config = dict(
    hidden_size=512,
    positions='rope',
    parallel_block=False,
    extras=['capped logits'],
)
Each number is 128 + 24 x the weight over the matrix's rms, rounded and kept within 0 to 255. Layers, rows and columns count from 0. Numbers have three digits each.

# layer 6 MLP up, 2048x512, rms 0.131, rows 904-937, columns 0-63
121136099085142115113107111146173102120121124080100110100124096139098130151117125135110117119123094128117131076121118144122112093129129132092133129119118124104131135164108160123130159151127111
128143148141175134154159137105059142110137142138145124141106175151111100140147098093107135126126156093113163193126154103111156114147076130098119134171139121142135143109134079142116080140133120
131159086156149142129139163172160124144149136154069172149148104106134134147136125144143118157139135145122094107206127157139081116119105096136147133090088144157105125146123148121146125136138109
120130146155131145117131114155145095131113150138099148121125124142112140137131128111136137124113137116131109128127114179148172155134158118115162116099131151103155105174131147125138078107074096
122129138120122113077140094112157126130114135094121132102147075151123122098133147128078119143124100136111139137124068106132150143126126129121155124129186107154148133183147126138141119101137108
161119144173168108090121100154162126107113114117113123099121122098151104104127177125116137108138116145124130158126093113154145095143130122131145094114105159116172159126107154189109123167131105
074147137131087131088109152115088127106130138121125136138117108108118118136121130105072138112104101141123139146161135183114096149119134120152127157124162133157142122157110087110078138096106103
130101148137091139136107109141103170111121104103121101130136154130143102123144111088116119153136148128105115117056093162143096107102131118172121103151132178168126119143151129119154099135075150
146189168114081139092110131187102122107111162109149137177171141118140133153147149136151146122081165117118154123116084066114099117167156117133119140153138110103105064119092105167111106138130160
109085132158168110155083159098160135143122122108100118122166154147185144172122135123104103157113135108074131076087141161111118137117148120147167156139147105112141109103137136115128127148114180
121131167146096105143157157119160157116119170127143156052132107139101126196098103161076167126122115143110094126114129162126093159099094161122113090155146112101086165144125127107160106133101100
159092132130142099086090133106120135113127106150143172165151150125130128161119119134082170122141123100143176120151134106142120094112125105168058125154151090160092109140161156141122153143171170
151130182108100136128103151144162130173118127094071126124112187133151103127177118121145155115145138135123108149119151150147114132121095136114125142165131113147147106111114143099105113174119128
150110146139096115181143152162102142118138154139131126134136140089146114122132118129148143112125103120141097133117132134113149158115114133167140158182123125117182128118083149162186175160114077
095105089126166091197127142133135113116106079115117093121123138121148101114126116157124158106122075102155129123139135147169117098151140122109134137149149118113098148145118153150150145139146129
126078137102150084137096121106158115151140135191170109134139136112085085112153157142103138126160135080165165134079140143131121138132154112196142138124194122138130098127136106131122131105148091
139130126130102122139128108135140119120108111113120108131129097131144142131143160102147125127124113148140139142162133131124130154142123127126110106125129136126145137138105122106115113135125138
123106143159128097125112131155162092112106155110085121062129075110128146130159114145106129137120156111118147145122123147122123084096109139156131121136125136137143112136104138107116137128132150
112115047131096100076134107156156094158160148113132070098167122083142134138138131186126111102145140130101113159124136106095092127150128140091103130132169113108134126112124149142105124127183108
093150164084139090116147092150139111126148124130116144099146132102156166125120174117118085164118112123137179096118078172142128136144119135142135116174153124112150098109127130130095130102149086
121103110129105161136156108122120110123112133150093156151124129157153111084128120110091098126110134149119127140166153111121142105136114091124137106140138160104138118107111122135135127125123125
132145131137178156145142173132157163088165162131122098122146163134138127101143181145132119165155124114184112165133159123135115125141144137135134090145107095136119132119119141166134144158167145
123125119119128116140101192088146149124141113142125182110165128125132125137132122150151151154148098179124103169153083119145071156134127092154143145110114088086135138143140136131127144079112162
193124117118130117110121137133100132144099102159176088163140146134155125108131145089098088103106111130141119083106098150153145132132132149149121129098161111133113117086136126113132167114158121
100145103132126074108131117169146106125158134105118100142123130116136110168071120192084158117104153100112138129124110110122098177104141175096149137136144107132149098106154167123127144111097164
137096122164152090112138113119156130146136136168119146128124142097196115131159129109119107139126141118151099122107142139124132163127118108144112096094177146115091121116125166156136167148104129
110141144103141074108119121038167073115084165153124120111124107180092103165167149059098113140125143171187151123092102131160146101163126159139144162122129125121123142152114133168185175161103153
159127145146117128119086151154073140182113121139149114100181108099116149131137133088085125182166120182153114140167076095152164135147142142156141139130116124120123096176105133109114125109140118
128121116123093152170107147152105107085140141129096131160092109147109114133122170128147151145120106139146084120178118115179155127125160157122142097132115122071165127084121094165099116107119097
166145135107114129134129126141122148122101143120164150117131125136126103140130108114145139122134125120120117073131138114134128115143169121112146101133116119172097147116145124142140127131122136
119120138129162077158144190117135123121095061130158143087125080127156087121131152100129101125157128097188123149085130105145106123123113159151061156122098154147155118157087102135150119121120093
156135155127125114118130132138133126142146149067140065118119168165120154109115137122142075110115145085102117112146157117111137161178132153188093111144129128089129097124129135149154176134114132
108124098139157068130135085143133168183181094132133142084090124129108166119178102140152141087110101074157113102137140118135158139153126100111140100108124091088106100120124120168147127163111150
084103160158131156118101138131144113109117155077103127114141150155128109075102116149146185145135119079124157134121148103116132167133151103125135137120114170136166158135097138132149153094176132
# layer 6 MLP down (transposed), 2048x512, rms 0.0631, rows 904-936, columns 0-63
119135129102110163107109162077151120150133114109154118129090139174163129173133165155136145133147078140140137130114130147077105105132108102138120100131059131128132146156159157092112108163125134
155111087106116120176113141132105118123061143090179092100143113116113124140136189120119121111118079139133112193153191153121136159146150143106133143114167131157157185145130092125130089122143103
129147128138116169118132132084139125121165161170128152116109127186143179150083148151135103093109153092118156096169139169129132101150118105126151111176151097136119167126095146115101126114117096
164135145146124155155159140147138100108165142146104133206126142114118120108154115152136136110135135137109136125145139096121126099090130148146136191125130092149152126144153088113149155137143137
129172157115156125098128147171124129120123087144154125078115079121129108125115144135127113076178172139102111120126140139123155154093147151147192133139169114111146164154151117107114161136129131
178111145124127125119155135134152135123085124134109172146187117104097166107118138107092155195127156168124142146152111143136102097113099090138144131141100169156125118194121125136137129171152149
162160145154112147128158154118177125129120134119102128154157083110159129106150150114132164085128126121108087129153082127115085095170128171152146118164129127095106111133126096128056147084118107
097101179155089131100091115167107141107103140133084174131146093147126175108136150154103138111153158144122157105139148112110115188105159130125145116177100137124096121089188104121125130145115114
118142115139154152092113135132084147109100140131104146106140139082166146169106189104107121085119158103133149109111156105096136133134133123132115140129130123110154154140108080091107101104095138
077107124109142117168150161115154190080112126175110156176134178146149169121113144130146096145125148163110115101068175185088114072106138131155136173199133137143125161163173084078185133136112135
121149130094134057124166123106126124155100137084126158136150116115166116099110130152070184126132105106160171144134110165114114133096062143062124094148167159108094126134080136149136147163127090
161103138138123123121096128137146100126146115125147132086122109132146100156161121168145121069137145126147137146178138101116106143073098082137159120146098187175138066139144107107133101118098121
133140142133135161110087122172116147111139140105164091086116083184139164152102133098120140135138130165143133109127141115119128145115140134097118113162099097115083137153104150112124116097139116
152112117136104162160133132137162117140148085118079122157116120139125156140121065107101100164147140123110144124122149088128135137157116107090138133096172123167121129134116122140148101091153181
126109113129091125146144101143112173157133150074120125141097149142097117135138110137121116113141143081147130112174104116096089156144134123155185114108143119120152104153097048153130125089187093
137124102074131144120120201111188143130135108138159091107117112119164159141146116114141152127163135127103127127083150144137124112077107139157059166178159155127095136129113124090118140130093142
121152123151096139115136124160108089160124103125124140138130149141111117126109128155101128110139117131110140113127115143120124137139120135124125122131114111144136141135147131141101099157109137
129106191125078092102146085106141134106117153108109141158073108081123116122118180195086164091125118105157106099186124113117132124145121139143172158154143115141135078164154144143122171150130134
070111135157128128132112090126174078127105116128170132132112088142125111098120095142147136118135115124106117169100141128099131130114133131141143168103126143135121117127156125127109152124149104
119124130169105122149141105108116130117091123096148164120144106119134081115134098168195163107149119092151086126133117144171118156122206155091114154130124174166098175141156128144118137123100141
116115128145118131147130145142094154113114122146125122148120147131107146131115143125139119106172129111123161121116127135129152111132105120157108129142111098139134135115134124118112171125145139
094122136132151166152152118127140182145097125108152114110093109127121120126095119085122106107141138170138163145110110095121145123150162122158126115186112174116159128115151105118125090137104143
125088162147140131143122129092099139086141129159121137148103135131122141185140094162092123145111143166129165121100102147114131141114147129142124156118140147153133125111121132175132098146127155
130092154123089123132163056087108105138119104131136155063125116131088118133120092128116112137138124131145095149099117128111132132102139114069122072117142088128092148156110086146124126152133107
052104139104140137137176189166073130109122106089145119098075164115110171140141146148061179123146114113196151135165124152095148149179114169095135167148114128105111104133102135078075092148149170
106092136105155143137112135116104131130130116087137133118183124091148120105092113117128132135152099129187134156124117119118107135127088113097147118124164153129117095097119120157137127135135106
100162117110100150089121156179143139137119132084194116096132080126119123183105104105083137138149188092152118097162180091131075100122132155183121155129138122117111121175130160143129129155097131
119113093122145119160087164147166151129107145171150150113144117159099165175132100141111144154129136161102112115124105106131071097122104135120139120100150151102129088143115147136134148190086082
154145095119139066134128163131145131101130106128089128092111110150155113123143117170103109154089112082153104170129146110146120120116140106150138131140130110151131196112107135157105104093123114
141146169139146109120117122142123130099121114156128131137152122099112116146102142149126149145132146156098152086127132104132152119121145138106139131156105135129133108108155165144107144122150117
124134106162111158138103117106105112087138115117119155122144145096106105123118094140180132153145065120122132101153080112100113095129145158097117157169140095084150169137114122136114124138127131
124098120110142095104130159138116171114156132140155153115105169164160117110119146108133141130105113172111119095131117155140127130115101109103140187125110122133139152160102140090130118175116151
121125204119101147130145115131114157134149143102139122054157129109100085109128134116155107103129120071126154114102164100117108140142105156144176137156168161164095110137126118113126168122128151
# layer 6 MLP gate, 2048x512, rms 0.124, rows 905-937, columns 0-63
108129093127072127114120166159191125129180148149144136116137129121101115136142143102132126121051137143145156097121149122149113128102170133125131144114146165102122054141146175084081131123069154
150142139117137124142140124119127112116149128070148119111155137185106123119119182155103099128118176142097128175083111135133110179094166145114116117111106103081116072123112140129138111101115075
109166101129123111130091095170126142102127124127132144093150131143110104137084113139158150120103154155114099106141142171128117138122113176119110103124111107117067177163140103156137129117077151
080141158129083155164172126138122134121145085158088130127127110153123185128143121108159105101152124120096145140086117124139140167113129164147169120126116145135144151160185118063096126124081162
176169107099154098115154110140165091118156111161131113168152079119120106163126100096149155172102173134159159121167109153168129095123131100141156091135119099140125091150096173081155122148135158
115154121110124130118123104169130150116106134123099110108124125169155129126126109135100118156125147138091150136151115118114124153111113134152158175085195108129151125117133136139180090118132139
170122176097112154102153089143055185136127127145113153107092139099126097158109125153162136126138178117104110117136138150134165151129116141118110161152099151164111129154163117111140138099155126
109128114108135087071124163181117089117106145139134129093138093148124087138088114178085113123118126130182155151164170124137155131078151099131082094101089123093094125148115114130132146133176122
126117164135121118152125168091140141101148113166117138115149140115160151116099122093154138111113162148109161112098156145130127126134163125069079144151123127076128092126200072110190128120137185
117155149133104012122100116120147086114096150114153118129177153111119121114087095140085164148156142144109160149117125179156137125098156153146095075105156155116109085146098130102115114157106160
126045130156107171139104151135114152089134092103150153067109103127136097093103084147145136179171153120113101154152139103153134133128143097093114118140132136170157178081162092111183142116161151
130051131111087152139130142115092114137130102139133112128104118097111114114167118126075149131106149123131129158131125109098153132093124141102121120098109159091140156145127163128147127178161128
128150113153095125103123123085134147112191149103107150090113135138140114152127079091161123118090134123092145139089125101117104130151220097177121129148107106161146149154121095160148159151130134
139106121133119116120102146157127105125154089137150097126088122104171141168094138076116108106089128148150121146129142141102089142094189150122138151145126091112147137096110075172161143136134162
096164141127119111135130148114132130123127134139140102128086133106120100158123109129128114111079155140120140135126126138166148115148138094101118125107132121160121160125109122123132137109093154
137151129110112112134141126118136121113112123121128126104135114129131155139137146100130140131128113146135158130144161142096139145127133131123117099121132140131138114135122124129127118143131130
111155128139118125159121136129154121180139132139117138109127108102070138099103148163120095159106124099119148148124125094126134108112112145091164108102152113105113114125102118121132141088167148
098082109182148148134084144119126133134158146167109109121119124096150149116159106136125118171136120196121158153127072168075156149127138150092157135126147145148133139112147088116099135094148157
137146103104119140152162115088135165134118149107104138188128137164111142160106147079085136149139118132131165138116134149131138116130114092115161115140165097102133100087124181102160140145140129
155128123116150119117121150136153153107151137128121104138131102124108131122094115139170111131127138105136140146115099153122139124129127136127123128111096121160148133128130122116122081135124125
122105142115093107148160123078136119118100132100130068179133087102114137113153108155139131144087113091093097142108106166144131112124139120113144142104113106118142143142093118147058149122161162
091152121122145085148151120138155107147140176133115121152128164112188101146135151106138098102118101142078158115143121049174098133113089136099134131096158151160117118088150155124137135092170119
084113132111158096154182164123152110086112110106127169105146167140148115155119141158139115107140136107104150154108157120132108145145131127148141150093144116130158175097134173161149154169151099
120113128107107158123087133131134116124093159151157098105120098143168133140153145090111115108111124156153081135106108156110142135133099125127112137126103098075111142099081144116109116135120140
117135126107118072172122156181158128172144179109158128126124098146126199107127109122150132199090144135157103128133139093107148185136116109163083152112135091120071108113096105136129112104121133
061119130115119110087099156137177121140136191112151136122105106196088089135111118071083124065123118141169133061130130122111087102146129110132155081111149101140100144155113095106140148123099167
111072126131108126131062131123128104151112139125080102100127100138134131113138104098114103089120111150176134148104149170138081135134150107124128087085154109104137181189130101113109150141148110
153159205161128143124119140114118100145093129127151171121113122143102125142126125081128133135067111137173098135084147133148097149087111114139126124169143118099087109142082076135088131164136109
148124117122128129166124150154097150110101133119171103107156129106119155114164073162104141111125126110117116134145134107116111145130105131114109131146180112166125134132136162138092133136142147
139141138098146087101106140126146140122119101141154154133121101168137117157147162078129119105103144149141108118100123140110083113106122102125140174088148147104114106125073152126153100105096125
148120158101135147120121144149130151121115164157120106143095099118117143125085126167144128148113158145157142126163135128127125198122142171158131146164125114144088116099134140126120127100126166
088137125136161111128163162126112142158182129067151129120119136142119088151110149123148120164111147136133106130116118141137136156163121103124162193115144145140119078116130113148123096099128161
109143114058150134104136154152123127132133119182143116146131077112165106121103157115116102125117125131103096134168148118071117048107084142127109087190116126162087077117177121146143143136111083